From a checkpoint of a small transformer trained on Wikipedia: biases on query, key and value, 6014 steps.
Each number is 50 + 15 x the weight over its row's rms, rounded and kept within 0 to 99. Layers, rows and columns count from 0. The size before them is the row's rms in percent of the matrix's.

# o: layer 6 attention output (transposed), 320x320, rms 0.111, rows 269-319, columns 120-159
# v: layer 6 attention value, 320x320, rms 0.115, rows 270-319, columns 120-159
# up: layer 6 MLP up, 1280x320, rms 0.127, rows 0-30, columns 120-159
# down: layer 6 MLP down (transposed), 1280x320, rms 0.105, rows 0-30, columns 120-159
o269 103:52 46 72 47 68 84 52 61 27 41 51 57 47 47 30 35 24 49 44 46 66 29 68 68 65 30 49 27 62 30 17 44 48 63 51 25 43 40 61 31
v270 106:46 45 53 39 56 57 58 48 50 75 32 60 35 44 53 61 46 63 48 68 70 26 44 67 28 17 40 40 58 36 48 52 64 42 55 44 40 40 40 73
o270 109:43 41 34 57 58 32 50 49 61 57 25 35 63 17 40 44 56 75 51 59 72 35 37 50 66 74 36 46 68 37 64 49 47 46 64 49 46 63 64 26
v271 104:56 51 31 55 38 39 27 46 60 56 59 50 64 39 46 38 62 29 42 38 60 42 74 51 76 46 53 37 28 59 63 50 56 46 47 39 60 65 75 52
o271 099:31 32 50 28 65 63 52 48 56 53 27 68 63 40 49 07 44 42 41 52 34 57 87 46 17 68 47 58 50 60 58 30 45 75 31 62 86 48 61 34
v272 107:52 59 45 54 60 56 45 69 60 55 47 34 44 36 45 45 60 61 53 46 63 31 14 60 46 53 63 67 57 48 66 43 23 31 74 45 72 60 55 64
o272 106:56 45 41 59 59 55 62 28 52 46 56 57 65 83 63 35 61 38 23 14 73 72 55 62 52 40 40 44 54 58 37 51 67 67 36 37 41 64 50 83
v273 103:61 56 23 53 58 53 52 73 33 58 67 88 46 64 45 57 50 59 47 56 54 47 52 70 41 59 44 83 68 70 41 52 37 69 37 30 45 45 35 58
o273 097:43 67 59 62 59 40 58 89 70 44 43 42 67 63 43 43 45 44 50 54 41 23 60 35 70 44 49 48 86 43 60 80 32 50 48 50 30 60 41 39
v274 107:44 12 46 63 57 35 28 76 31 29 61 24 44 35 58 31 54 33 49 60 59 48 72 56 28 61 47 78 64 61 50 43 19 83 46 56 52 16 59 59
o274 107:22 31 47 16 79 39 51 23 48 57 60 41 61 41 48 77 53 35 65 59 48 41 89 57 31 54 23 50 45 54 50 45 65 44 41 59 41 57 37 77
v275 107:50 70 41 47 50 67 89 46 31 75 61 52 51 48 59 62 52 46 60 52 73 68 44 52 35 56 67 49 48 57 51 59 56 60 49 30 39 31 96 31
o275 100:80 49 35 55 49 33 33 43 37 48 55 54 52 53 52 45 46 49 40 53 37 69 63 45 57 42 24 54 53 54 54 67 56 73 72 46 50 73 63 60
v276 107:27 33 68 56 52 30 30 23 70 53 68 51 50 65 34 46 69 39 39 29 39 40 69 39 68 67 08 59 69 71 87 62 38 52 41 61 76 53 29 48
o276 109:62 83 32 46 36 59 54 49 39 34 67 40 58 58 43 30 45 76 35 48 60 43 58 55 57 34 49 18 60 29 59 47 45 57 48 61 26 48 43 44
v277 104:37 68 67 45 49 56 96 29 33 53 38 94 54 59 63 43 45 41 41 77 54 51 45 55 29 63 54 46 72 38 56 53 59 45 34 68 34 55 47 34
o277 104:42 68 63 57 27 46 64 29 34 58 56 62 17 33 40 57 42 38 49 71 35 61 55 25 58 59 60 59 49 67 48 35 38 55 79 38 38 43 52 60
v278 101:36 40 46 62 64 72 53 80 49 35 51 55 44 55 42 60 88 38 31 61 68 61 47 46 57 48 43 77 74 66 72 46 38 36 75 45 31 44 53 38
o278 100:43 48 55 42 47 35 27 48 27 27 14 60 59 70 65 57 60 35 62 59 69 65 19 56 33 54 39 60 59 49 51 73 35 42 32 50 45 31 35 36
v279 109:60 18 35 20 64 25 53 60 52 30 52 44 39 39 88 61 53 57 37 73 56 45 47 68 35 61 54 65 72 33 68 58 55 60 63 48 42 36 46 48
o279 108:51 30 50 67 39 62 87 37 45 53 47 42 49 42 52 55 61 25 48 74 36 47 55 80 46 38 32 46 51 52 49 61 58 39 64 41 32 50 43 55
v280 104:39 37 47 65 26 33 28 24 71 50 48 43 68 60 73 38 27 72 30 59 37 66 44 64 66 42 53 30 62 35 22 35 69 42 42 62 59 34 56 29
o280 100:69 56 45 47 57 48 19 56 53 48 53 48 44 59 52 73 54 61 45 58 53 51 64 54 30 47 43 51 35 51 31 53 44 42 12 72 53 33 58 65
v281 102:79 39 64 64 64 52 65 44 29 14 50 55 16 42 55 32 27 76 54 22 64 69 43 59 57 48 35 61 32 33 30 51 34 68 22 51 53 11 66 23
o281 102:50 22 58 43 81 43 48 38 79 29 43 34 55 59 79 64 32 53 60 34 66 50 59 52 30 43 40 65 63 50 41 70 61 43 98 50 47 37 44 35
v282 106:62 77 49 33 35 51 68 17 46 66 35 38 48 58 68 62 48 04 38 33 08 44 32 65 38 63 51 55 40 51 65 21 66 43 72 74 47 40 48 53
o282 102:21 74 30 40 49 57 49 29 51 54 43 58 38 70 38 83 39 45 31 43 26 78 78 66 56 44 61 37 35 58 49 24 78 60 44 51 52 86 37 73
v283 104:30 36 82 77 60 43 59 70 24 44 47 57 36 46 57 44 71 35 52 61 84 29 53 07 26 28 54 56 41 30 61 64 40 60 38 52 35 27 74 53
o283 104:73 32 24 67 64 57 71 63 73 35 36 63 46 48 43 50 35 60 77 35 36 75 61 61 54 49 64 40 53 51 49 47 50 67 73 32 72 57 59 41
v284 106:53 36 42 57 50 72 93 43 41 51 47 47 46 23 53 51 24 40 58 51 14 40 45 36 61 26 70 38 26 63 64 66 68 70 39 58 44 49 64 33
o284 101:54 38 51 48 86 49 48 45 39 35 57 34 54 57 33 48 36 73 50 68 38 56 50 30 24 62 61 51 54 77 54 36 50 80 48 32 48 41 68 44
v285 099:81 71 38 63 55 48 46 48 56 46 73 46 56 69 61 21 46 45 39 37 62 64 33 54 67 50 40 59 58 59 33 30 60 49 45 39 95 55 49 42
o285 093:55 57 50 29 30 62 56 39 80 47 62 28 48 60 39 42 64 22 44 66 45 71 65 65 43 44 64 43 65 64 89 57 45 12 41 38 41 16 35 31
v286 110:57 57 61 38 58 60 54 31 26 36 35 55 79 62 70 66 46 63 39 52 33 68 20 62 45 68 21 63 84 52 31 35 47 62 62 46 45 34 46 53
o286 112:33 47 51 85 68 59 65 66 55 35 61 32 59 31 90 55 35 54 40 58 40 51 55 72 89 54 68 52 47 35 52 66 40 43 67 66 37 60 41 22
v287 112:45 39 43 53 72 44 53 53 51 46 57 32 60 52 66 57 44 58 29 46 56 53 74 11 55 64 56 63 32 75 64 56 48 99 39 40 52 36 15 57
o287 113:45 46 39 12 75 41 50 53 52 69 60 48 37 41 46 22 48 40 57 73 63 30 56 54 41 42 74 54 62 54 57 70 53 79 49 39 54 81 50 52
v288 097:72 37 42 43 44 56 29 42 41 30 24 14 30 57 57 70 55 43 39 34 58 33 50 60 47 46 41 56 39 57 41 51 78 33 57 19 43 60 54 32
o288 094:48 67 21 53 19 44 30 44 54 54 46 13 51 68 66 32 42 88 38 34 17 49 58 42 42 64 36 57 65 37 35 60 53 47 47 31 54 59 43 45
v289 101:66 42 36 29 45 56 37 30 63 58 58 39 64 59 58 49 18 89 42 65 30 60 57 54 38 52 23 56 54 63 22 75 50 65 57 44 44 49 68 42
o289 096:79 32 57 38 32 59 55 41 61 31 49 50 50 32 47 53 74 32 31 46 31 77 44 63 49 42 46 27 42 56 31 68 36 32 41 38 67 25 56 54
v290 109:57 53 44 60 39 09 59 53 56 51 44 52 44 45 38 44 82 49 30 34 72 55 29 66 63 49 68 53 58 45 50 62 89 11 43 44 53 65 58 33
o290 101:60 53 38 61 35 37 41 32 32 58 46 79 60 50 29 63 65 29 43 56 11 48 56 54 72 50 45 57 58 79 44 62 63 41 68 47 53 65 56 58
v291 120:33 51 60 35 32 34 29 54 37 43 40 72 58 48 32 48 83 44 63 57 73 46 50 49 37 59 28 34 64 42 80 36 48 36 53 58 60 50 34 47
o291 115:55 44 66 33 49 27 44 46 58 39 51 74 46 67 54 52 36 57 56 67 72 38 36 56 74 46 75 41 46 46 43 55 57 46 43 50 44 29 42 47
v292 106:57 47 38 49 49 52 56 26 27 77 30 81 43 83 51 30 54 64 47 32 72 44 23 60 72 50 58 55 45 52 25 41 45 55 34 58 32 69 40 53
o292 107:52 29 46 32 52 71 52 59 75 55 15 51 43 40 66 34 33 10 36 60 48 48 64 56 54 60 32 53 52 78 19 48 64 49 63 53 24 61 35 52
v293 103:34 55 57 56 31 31 25 49 61 56 51 50 41 50 52 47 72 77 48 70 32 61 57 65 35 38 54 49 27 50 73 52 45 60 30 54 43 63 62 65
o293 099:40 57 54 16 20 42 82 47 43 63 70 54 43 31 54 52 77 67 32 60 64 69 49 58 39 39 39 45 68 51 46 41 27 58 50 40 50 52 65 53
v294 108:47 49 45 61 64 59 89 57 44 32 52 85 62 51 58 37 39 56 65 34 47 73 52 51 46 66 73 54 43 83 33 56 76 46 68 30 23 33 24 37
o294 102:55 40 77 55 39 58 39 60 49 71 61 48 51 40 49 56 47 24 59 51 18 23 50 55 47 25 59 43 69 61 67 55 58 60 23 35 56 41 54 45
v295 109:33 71 52 55 55 26 51 57 49 76 54 54 46 37 36 56 69 46 32 49 68 44 49 52 54 46 61 42 41 35 54 37 63 43 36 66 51 43 72 72
o295 106:51 56 39 65 45 35 37 70 35 58 58 42 74 49 55 41 54 23 39 86 55 26 33 61 50 55 49 47 38 60 83 62 37 46 52 41 60 68 64 47
v296 105:38 50 50 46 53 33 43 46 67 47 59 55 49 61 66 44 63 39 58 24 67 74 67 59 56 62 60 46 68 64 80 25 38 65 39 69 58 47 45 47
o296 091:73 72 50 30 64 60 59 75 38 51 45 45 60 54 65 18 42 69 50 45 54 68 60 37 43 38 53 42 38 49 58 28 49 49 55 24 30 53 34 41
v297 104:67 58 38 37 62 69 37 36 46 31 63 30 36 55 48 54 23 33 37 46 74 98 53 81 30 40 63 73 49 40 65 48 43 14 58 43 27 37 53 58
o297 105:26 35 40 24 55 66 33 44 73 48 55 53 35 50 64 56 52 71 54 55 31 65 49 43 57 74 69 40 49 47 65 69 41 55 56 48 45 37 54 49
v298 101:72 40 54 45 27 19 66 42 58 32 48 39 53 48 44 47 58 42 52 60 51 59 41 50 55 55 55 51 41 40 47 31 64 45 61 54 53 57 30 35
o298 098:52 40 33 35 26 55 50 61 47 61 72 31 45 46 57 68 47 27 47 43 34 62 64 41 58 65 44 35 52 48 68 49 54 34 03 49 52 19 53 48
v299 111:51 68 59 51 58 54 83 62 19 47 48 25 49 38 53 61 42 26 41 36 50 18 68 56 48 70 59 48 21 64 62 47 72 36 68 62 61 35 62 53
o299 115:59 58 46 50 38 38 55 43 53 39 68 48 33 44 55 38 52 29 56 34 53 62 37 43 54 61 56 42 45 67 28 56 70 69 32 30 45 42 59 31
v300 102:34 75 35 59 52 96 70 72 64 59 39 75 51 64 56 49 37 69 23 39 46 46 45 24 53 56 27 55 40 63 46 58 38 59 58 37 36 49 40 56
o300 096:58 55 67 79 56 36 62 61 82 56 45 61 58 46 36 22 35 49 28 38 30 48 37 35 40 50 59 63 65 60 51 62 30 52 71 36 48 28 65 47
v301 103:41 76 65 72 53 80 78 47 25 65 56 43 66 68 71 53 30 49 40 53 60 51 53 38 68 84 48 51 37 67 26 57 61 73 35 50 41 69 52 34
o301 105:31 58 54 95 42 42 23 24 46 46 39 53 56 27 44 55 50 57 29 54 43 30 42 58 50 52 54 59 44 65 56 46 61 34 45 48 50 68 60 48
v302 097:52 51 54 59 68 74 41 56 51 56 49 57 48 60 41 51 67 51 65 48 50 21 74 48 21 42 40 59 24 45 40 51 36 49 52 49 25 44 52 62
o302 093:81 22 57 49 95 37 25 83 30 47 43 26 52 50 56 41 40 86 52 39 43 62 60 76 49 64 70 60 57 72 41 48 29 29 43 70 57 61 55 60
v303 113:57 45 63 48 49 57 64 41 39 65 34 77 71 37 64 60 42 63 76 69 59 57 49 34 32 52 33 62 65 61 32 72 31 81 29 49 36 32 43 56
o303 112:34 72 42 30 48 51 50 29 65 63 52 48 35 73 58 27 29 58 63 50 66 52 35 49 53 54 66 53 58 46 43 56 77 69 85 60 79 44 37 74
v304 105:48 57 51 27 46 47 70 34 71 35 55 33 41 73 57 70 46 45 33 59 29 88 70 52 44 61 31 45 52 65 43 61 44 61 62 38 58 42 51 45
o304 102:59 79 25 52 49 49 78 75 28 41 44 27 53 37 67 49 48 52 48 59 37 56 64 64 56 57 75 59 34 55 35 67 48 44 26 63 71 50 32 16
v305 110:39 61 57 76 47 38 42 57 21 26 48 64 46 75 69 47 49 47 29 34 70 63 62 29 55 45 48 33 41 56 59 45 50 59 27 59 45 52 54 55
o305 097:40 35 44 53 46 40 42 56 51 50 60 54 29 37 27 55 39 51 66 49 63 41 53 63 19 46 62 62 51 24 59 58 53 52 46 93 71 55 45 35
v306 117:64 38 49 42 36 45 76 42 68 52 42 44 55 37 60 54 55 55 81 17 64 48 58 34 63 74 48 64 70 54 65 47 34 70 41 60 61 21 45 36
o306 118:35 36 63 28 55 62 31 48 79 37 45 57 91 37 43 14 42 58 56 55 43 51 51 71 62 28 74 55 49 47 45 35 63 72 64 34 44 49 52 24
v307 099:72 64 44 33 36 52 43 38 14 78 41 52 38 60 30 58 56 47 33 55 52 45 35 61 51 70 60 25 45 40 36 29 60 45 53 45 37 71 40 58
o307 098:48 67 36 43 17 48 63 31 49 43 53 53 35 57 44 32 53 59 33 67 42 49 51 67 54 42 50 46 18 71 43 39 60 48 31 56 57 40 33 65
v308 102:20 59 62 55 45 99 55 61 47 25 60 54 46 37 42 32 52 72 22 63 43 52 42 52 68 54 49 67 66 33 12 45 41 63 49 52 43 63 36 41
o308 102:40 64 54 64 35 32 41 63 70 61 36 54 56 47 40 44 33 49 45 57 74 72 62 26 34 45 48 48 60 53 54 73 68 49 60 67 49 48 39 35
v309 105:32 28 55 32 45 31 42 39 84 57 50 44 62 49 71 46 46 53 61 15 34 64 33 88 74 66 39 62 52 72 82 37 41 82 45 67 74 64 15 46
o309 105:59 58 30 57 74 49 55 51 63 62 50 42 65 25 67 56 24 82 57 53 42 37 56 59 28 29 47 37 39 44 63 50 49 42 43 46 40 24 26 43
v310 103:51 16 53 62 57 53 69 50 52 29 46 63 54 79 66 37 55 61 59 55 22 37 60 55 32 56 37 52 59 64 39 47 36 68 54 62 54 61 30 57
o310 100:71 39 44 73 48 59 35 60 34 47 82 62 54 46 40 06 37 61 36 59 57 51 53 64 38 55 59 61 54 43 58 45 53 47 23 47 39 18 24 81
v311 094:38 39 61 39 48 45 34 63 56 28 56 36 45 44 43 55 52 18 43 48 55 35 41 59 61 36 67 73 48 30 66 42 53 43 65 52 31 24 47 54
o311 095:46 21 81 27 43 86 39 58 60 30 40 40 66 44 41 62 51 56 57 34 52 51 53 28 34 50 49 46 64 36 49 82 35 21 26 76 58 74 58 32
v312 101:56 78 41 37 65 75 68 70 42 54 67 67 58 50 20 81 38 39 46 54 08 47 59 55 22 40 32 15 43 50 77 46 57 58 60 59 44 60 52 42
o312 097:47 52 17 63 61 41 71 43 58 25 63 80 67 46 55 32 34 31 44 24 41 59 35 51 49 23 60 51 25 41 86 38 37 22 55 26 25 52 69 72
v313 106:25 31 70 64 50 55 53 55 48 29 65 53 48 31 62 34 50 36 33 24 43 69 34 38 49 74 33 71 42 39 54 55 36 54 64 44 37 54 80 49
o313 105:46 58 23 47 45 62 67 85 22 44 70 58 55 64 55 75 48 59 62 42 38 42 41 42 38 31 48 59 36 44 42 78 61 33 56 65 72 44 48 44
v314 102:34 46 50 42 42 66 44 40 43 50 38 65 50 48 38 59 37 56 59 49 47 32 55 46 88 52 31 58 90 68 38 38 46 59 12 63 23 66 48 33
o314 100:41 45 42 10 70 27 47 59 68 48 44 67 50 62 47 74 43 49 19 39 65 49 34 80 35 29 67 32 59 60 71 46 55 49 59 62 42 52 51 36
v315 108:40 71 43 87 31 55 81 62 34 45 51 34 57 34 26 62 48 17 63 53 51 41 55 12 53 41 54 49 07 33 48 34 50 56 34 55 55 49 77 60
o315 104:85 51 57 41 55 56 69 53 39 45 12 33 58 54 36 47 87 22 43 33 54 49 45 39 31 55 56 62 82 60 40 22 19 57 15 50 46 66 64 30
v316 099:40 33 48 55 74 42 53 55 41 62 53 76 62 59 42 63 63 54 65 48 38 19 65 31 54 40 42 49 40 53 56 60 32 75 50 51 57 49 31 62
o316 090:51 77 53 32 49 50 60 49 65 89 36 42 66 73 16 49 28 45 62 46 74 66 54 34 76 71 67 48 52 34 33 29 29 31 67 72 52 53 37 49
v317 098:68 28 33 43 36 30 48 44 54 34 33 67 51 77 53 66 54 75 61 42 55 60 50 51 64 23 45 61 59 41 50 47 40 58 07 71 26 12 51 30
o317 103:41 45 56 31 34 59 47 61 55 24 37 44 42 41 59 36 47 42 46 50 61 38 64 58 51 47 40 58 44 54 82 53 59 60 46 66 32 28 38 59
v318 103:47 40 61 72 64 43 56 34 39 61 43 63 09 40 71 62 40 67 25 62 65 43 53 65 38 33 46 56 68 40 53 65 54 54 30 59 32 77 62 65
o318 108:39 87 62 45 27 66 42 23 59 76 66 43 32 57 74 41 41 86 55 41 59 63 33 34 23 78 32 65 63 69 29 30 52 59 38 25 54 66 45 65
v319 111:69 64 58 78 60 81 60 70 42 57 44 40 62 56 44 54 46 68 40 58 68 43 60 16 32 45 61 37 38 57 71 62 61 48 64 21 75 55 50 52
o319 112:49 55 26 73 58 44 56 20 58 48 21 31 71 47 28 42 36 50 57 34 62 41 41 60 61 47 55 47 45 39 74 59 44 52 56 50 42 83 37 29
up0 104:58 39 22 57 30 61 48 54 51 49 63 43 70 81 40 55 39 53 48 60 40 35 38 66 50 66 39 49 46 46 38 33 36 47 39 33 56 47 34 59
down0 103:29 23 72 71 24 61 70 52 38 52 41 55 42 53 31 41 49 65 27 29 60 53 15 52 49 37 70 36 46 50 76 55 71 85 35 52 51 73 48 56
up1 103:63 31 43 64 68 52 58 31 53 43 39 52 49 38 09 86 63 27 22 54 69 76 36 62 37 20 51 58 32 72 34 70 45 60 75 38 57 55 41 38
down1 099:35 49 43 58 48 65 65 66 28 53 48 29 58 11 38 52 32 46 60 50 26 44 66 35 78 76 59 49 48 54 45 37 60 71 51 35 30 40 69 90
up2 096:60 55 58 99 33 61 34 75 45 37 74 46 78 69 15 36 53 38 43 52 60 71 70 58 60 55 50 36 48 56 57 73 37 20 53 36 46 65 57 55
down2 085:40 55 40 46 40 62 92 51 66 60 34 58 39 57 53 35 40 56 49 42 53 22 42 65 26 06 37 52 44 59 21 84 56 66 65 46 36 75 76 69
up3 094:57 63 58 24 64 58 41 40 58 40 71 32 76 55 49 74 35 70 26 60 79 46 70 47 69 47 66 51 55 35 46 44 44 34 53 65 49 51 67 49
down3 093:10 47 42 61 30 67 65 63 33 56 31 46 66 48 66 44 18 49 88 70 25 57 44 59 25 44 59 40 66 38 53 39 58 51 37 40 43 50 70 55
up4 108:38 34 65 27 56 17 39 56 85 30 35 25 58 42 11 77 61 87 52 35 28 49 39 49 35 32 48 48 42 36 47 75 47 33 67 67 51 46 14 68
down4 108:42 82 26 37 45 36 42 40 42 58 28 48 44 55 48 42 54 38 33 39 48 68 63 56 35 51 41 50 51 51 56 36 45 33 62 55 39 49 72 27
up5 102:52 52 62 51 39 42 60 50 66 38 64 39 61 37 48 47 45 40 44 38 68 36 57 59 40 31 38 36 40 28 30 63 64 61 84 36 64 48 35 33
down5 107:62 34 32 49 69 39 47 71 24 39 49 50 57 44 45 55 61 77 36 50 61 48 68 41 34 72 48 31 55 35 41 52 67 21 46 30 45 59 49 41
up6 102:73 49 50 36 35 53 42 56 28 58 39 56 74 53 45 60 39 82 35 50 70 48 72 50 33 00 52 69 69 54 47 32 60 41 66 36 28 24 50 48
down6 102:25 00 37 76 64 53 73 49 37 48 57 42 45 72 52 50 38 66 61 48 53 29 57 23 57 67 71 50 69 24 74 60 79 47 47 45 60 74 68 53
up7 100:45 34 47 57 24 47 56 34 44 49 72 20 38 71 62 73 51 56 37 32 58 65 19 87 38 41 74 47 51 92 53 51 59 57 44 47 53 30 47 72
down7 089:61 86 44 44 49 47 79 15 63 70 70 59 41 28 41 40 53 67 65 27 42 50 41 56 45 12 51 50 70 54 60 85 34 68 55 54 49 68 58 41
up8 097:38 46 44 68 37 57 47 54 71 61 31 71 70 60 53 59 43 32 56 67 24 47 77 61 59 43 58 58 58 34 76 41 59 09 26 53 58 45 37 65
down8 094:36 42 53 71 45 44 47 51 59 65 49 45 48 36 53 43 43 44 53 54 49 38 00 52 38 35 53 63 78 74 45 70 34 77 70 56 46 55 62 32
up9 095:54 45 49 54 33 79 45 73 34 48 49 82 50 57 04 33 46 50 49 63 83 47 55 66 66 28 76 38 48 28 46 81 83 24 31 32 59 36 70 64
down9 087:43 56 48 59 50 55 55 45 72 55 37 47 42 67 43 46 42 48 62 27 45 42 33 47 24 35 41 46 40 73 59 47 57 58 47 76 39 51 51 43
up10 098:50 51 73 35 31 26 26 23 61 56 29 67 49 37 39 64 47 54 41 46 74 38 72 49 15 31 41 49 42 43 56 57 77 77 35 53 73 45 42 67
down10 094:54 60 39 54 62 44 28 67 52 50 73 60 82 24 44 49 38 42 30 52 29 64 68 74 61 79 61 39 49 73 31 48 48 45 74 28 42 32 44 49
up11 101:42 69 51 40 47 00 38 63 75 53 35 37 47 59 58 53 45 54 46 75 56 36 79 68 24 39 69 31 20 63 42 65 47 39 52 56 60 41 32 26
down11 103:69 38 40 43 62 55 73 81 39 64 66 53 33 49 79 45 44 59 38 47 57 57 85 45 33 83 56 48 46 53 41 67 55 65 53 43 69 16 70 46
up12 097:42 35 29 75 46 80 45 42 71 57 81 58 43 55 35 63 38 66 50 53 69 39 54 45 68 48 39 60 58 60 63 39 38 64 65 51 58 62 32 69
down12 102:37 51 50 49 67 51 39 33 33 59 43 34 57 42 35 54 66 61 36 75 34 69 78 46 24 97 53 44 40 56 66 37 25 33 29 48 88 52 28 47
up13 095:27 35 45 64 40 46 38 44 48 90 55 40 61 33 32 66 26 54 85 60 38 29 48 47 59 34 37 42 67 21 84 44 48 43 48 53 61 53 37 53
down13 098:41 23 48 43 32 50 48 72 50 60 45 61 45 82 52 49 60 35 63 61 45 48 39 65 24 80 33 55 72 52 02 44 57 36 61 55 50 68 53 36
up14 092:59 49 45 49 66 33 47 71 48 65 78 49 63 57 46 41 41 31 32 40 78 49 30 61 42 62 51 46 78 13 50 50 25 64 58 53 71 44 22 34
down14 085:58 67 49 55 49 71 62 46 43 54 57 33 04 62 63 34 53 51 29 37 48 45 50 49 39 11 38 50 59 36 43 61 38 72 55 60 47 92 55 37
up15 099:29 39 57 59 45 67 28 35 78 44 89 59 24 73 45 53 35 55 21 43 80 48 41 56 43 42 68 48 47 48 45 42 69 43 50 74 32 62 43 35
down15 105:35 48 44 23 63 31 29 52 36 42 47 66 70 65 37 57 64 38 30 55 25 65 46 26 57 79 41 46 78 42 68 43 22 35 59 65 69 41 40 50
up16 099:54 34 34 38 46 65 59 66 59 24 59 52 49 37 24 35 44 48 55 68 37 32 35 68 72 43 38 39 41 35 36 48 50 52 47 62 41 46 44 50
down16 094:21 48 67 74 50 57 28 64 43 41 24 46 53 53 45 69 63 81 37 88 44 41 60 71 36 88 73 45 34 47 42 69 60 40 50 42 37 33 61 67
up17 107:52 35 52 69 43 41 46 44 48 28 78 52 72 50 74 11 56 50 49 38 66 50 49 67 62 43 53 49 52 65 63 40 55 44 39 19 37 61 50 68
down17 102:57 58 45 76 25 73 99 03 64 40 47 60 22 32 31 45 47 49 33 49 33 35 64 45 45 33 53 58 49 65 49 47 43 57 46 37 47 50 69 46
up18 101:36 57 49 21 53 18 88 48 26 56 36 68 53 42 73 54 45 52 55 43 23 64 57 46 44 46 85 53 40 48 43 64 51 27 40 56 52 51 26 42
down18 097:56 58 65 49 35 44 56 66 72 72 86 52 80 52 56 63 70 37 44 19 60 51 45 56 67 44 68 46 49 37 55 57 67 31 38 14 73 39 61 40
up19 105:53 54 48 61 48 40 31 48 40 41 40 56 66 60 51 44 71 52 62 56 62 53 35 23 60 38 58 35 56 48 27 50 59 39 61 65 52 39 62 66
down19 101:40 61 35 57 63 60 62 51 55 29 38 47 43 51 52 38 43 45 57 63 41 60 36 57 49 61 80 42 65 53 42 43 17 43 41 63 46 62 53 53
up20 099:68 40 44 40 61 17 26 59 42 42 59 50 45 55 70 58 24 55 09 61 32 59 37 61 39 50 48 59 57 55 69 39 53 52 50 51 67 51 49 26
down20 095:38 62 48 74 65 46 61 87 44 63 54 24 53 57 57 40 83 56 62 43 80 54 52 50 22 41 48 69 26 68 62 50 44 53 63 33 52 41 78 73
up21 099:30 18 47 53 50 70 44 71 44 43 58 32 64 56 61 33 52 58 42 54 67 73 52 48 42 46 61 50 71 61 56 34 57 30 39 24 40 49 50 66
down21 087:87 76 47 52 46 31 50 43 40 57 65 52 11 27 54 51 31 60 63 31 57 60 39 83 19 28 55 47 39 57 60 44 67 39 42 55 42 57 35 42
up22 109:43 29 63 39 36 43 50 39 52 62 54 33 57 12 67 51 40 35 55 71 70 40 49 42 37 58 37 59 46 68 54 55 38 51 50 34 37 24 55 39
down22 108:66 34 50 14 64 66 62 43 47 44 62 54 62 43 35 48 50 37 58 28 37 29 31 67 62 60 61 71 47 60 49 13 50 58 52 26 51 46 33 51
up23 100:72 81 60 79 65 57 38 22 62 35 63 47 59 51 51 55 36 32 58 65 25 81 62 55 30 54 50 47 40 52 30 20 52 33 48 44 45 58 56 72
down23 095:45 49 58 72 55 53 55 36 30 60 66 73 57 32 43 53 47 46 74 56 65 32 36 44 89 29 50 41 67 44 57 60 57 33 44 49 63 51 43 41
up24 097:43 84 52 12 72 50 48 54 49 48 74 66 49 42 47 32 63 56 35 61 60 57 51 76 44 35 38 11 41 40 67 44 34 43 47 51 59 56 54 42
down24 098:48 72 36 27 51 66 55 44 57 52 58 47 57 35 29 74 64 73 48 51 46 45 56 79 43 39 60 48 58 68 77 42 43 49 40 43 67 40 62 60
up25 108:50 62 79 45 66 43 40 56 51 51 57 42 54 47 40 51 76 23 39 88 49 76 42 45 54 38 54 56 52 50 41 26 84 66 35 41 21 40 25 63
down25 112:52 61 54 60 58 63 33 31 69 53 45 80 63 13 59 43 25 68 88 39 60 62 53 86 60 36 32 44 58 66 73 65 44 59 44 61 79 56 55 35
up26 094:40 69 72 61 28 73 55 79 49 59 53 61 54 35 64 65 63 53 79 39 51 44 35 43 61 54 63 70 61 62 61 50 46 44 54 63 29 50 56 30
down26 098:59 33 12 65 54 49 42 41 39 52 36 21 59 58 47 41 42 34 46 60 44 39 15 44 58 70 48 46 50 40 44 24 30 30 45 10 41 43 59 41
up27 099:52 65 28 64 50 37 29 49 33 51 72 21 61 50 39 27 39 28 26 67 34 67 52 41 53 44 69 65 44 70 56 58 58 34 35 48 65 53 58 66
down27 091:58 80 59 46 32 49 62 46 53 43 48 52 42 57 52 59 53 47 51 42 62 13 52 52 31 16 25 45 35 56 48 91 70 57 36 47 44 43 73 55
up28 107:70 54 72 58 52 53 55 57 47 54 59 65 79 32 48 82 68 45 54 63 50 38 23 21 53 45 21 47 77 38 58 55 87 57 39 78 55 47 56 18
down28 105:39 59 54 45 31 57 68 68 42 65 36 50 43 53 68 39 62 38 70 44 56 56 38 62 18 53 46 51 62 52 40 45 57 38 65 17 52 55 49 57
up29 097:61 40 24 32 38 61 39 33 31 34 38 68 51 56 38 67 39 47 47 47 57 69 69 73 38 30 58 25 55 30 48 58 68 33 61 27 50 69 56 35
down29 099:51 43 28 82 42 54 77 71 27 55 60 58 56 29 73 33 53 54 29 56 45 69 57 55 39 72 47 37 53 41 59 63 73 73 55 60 38 89 33 39
up30 102:78 41 58 47 55 70 46 16 46 60 57 29 52 51 42 66 38 61 64 55 63 49 71 60 62 43 59 74 45 26 54 66 46 07 61 49 60 52 71 48
down30 094:37 65 31 29 41 20 63 66 32 59 59 62 40 68 59 29 22 66 42 42 62 49 45 41 29 48 57 76 52 80 44 72 49 64 44 59 36 35 32 74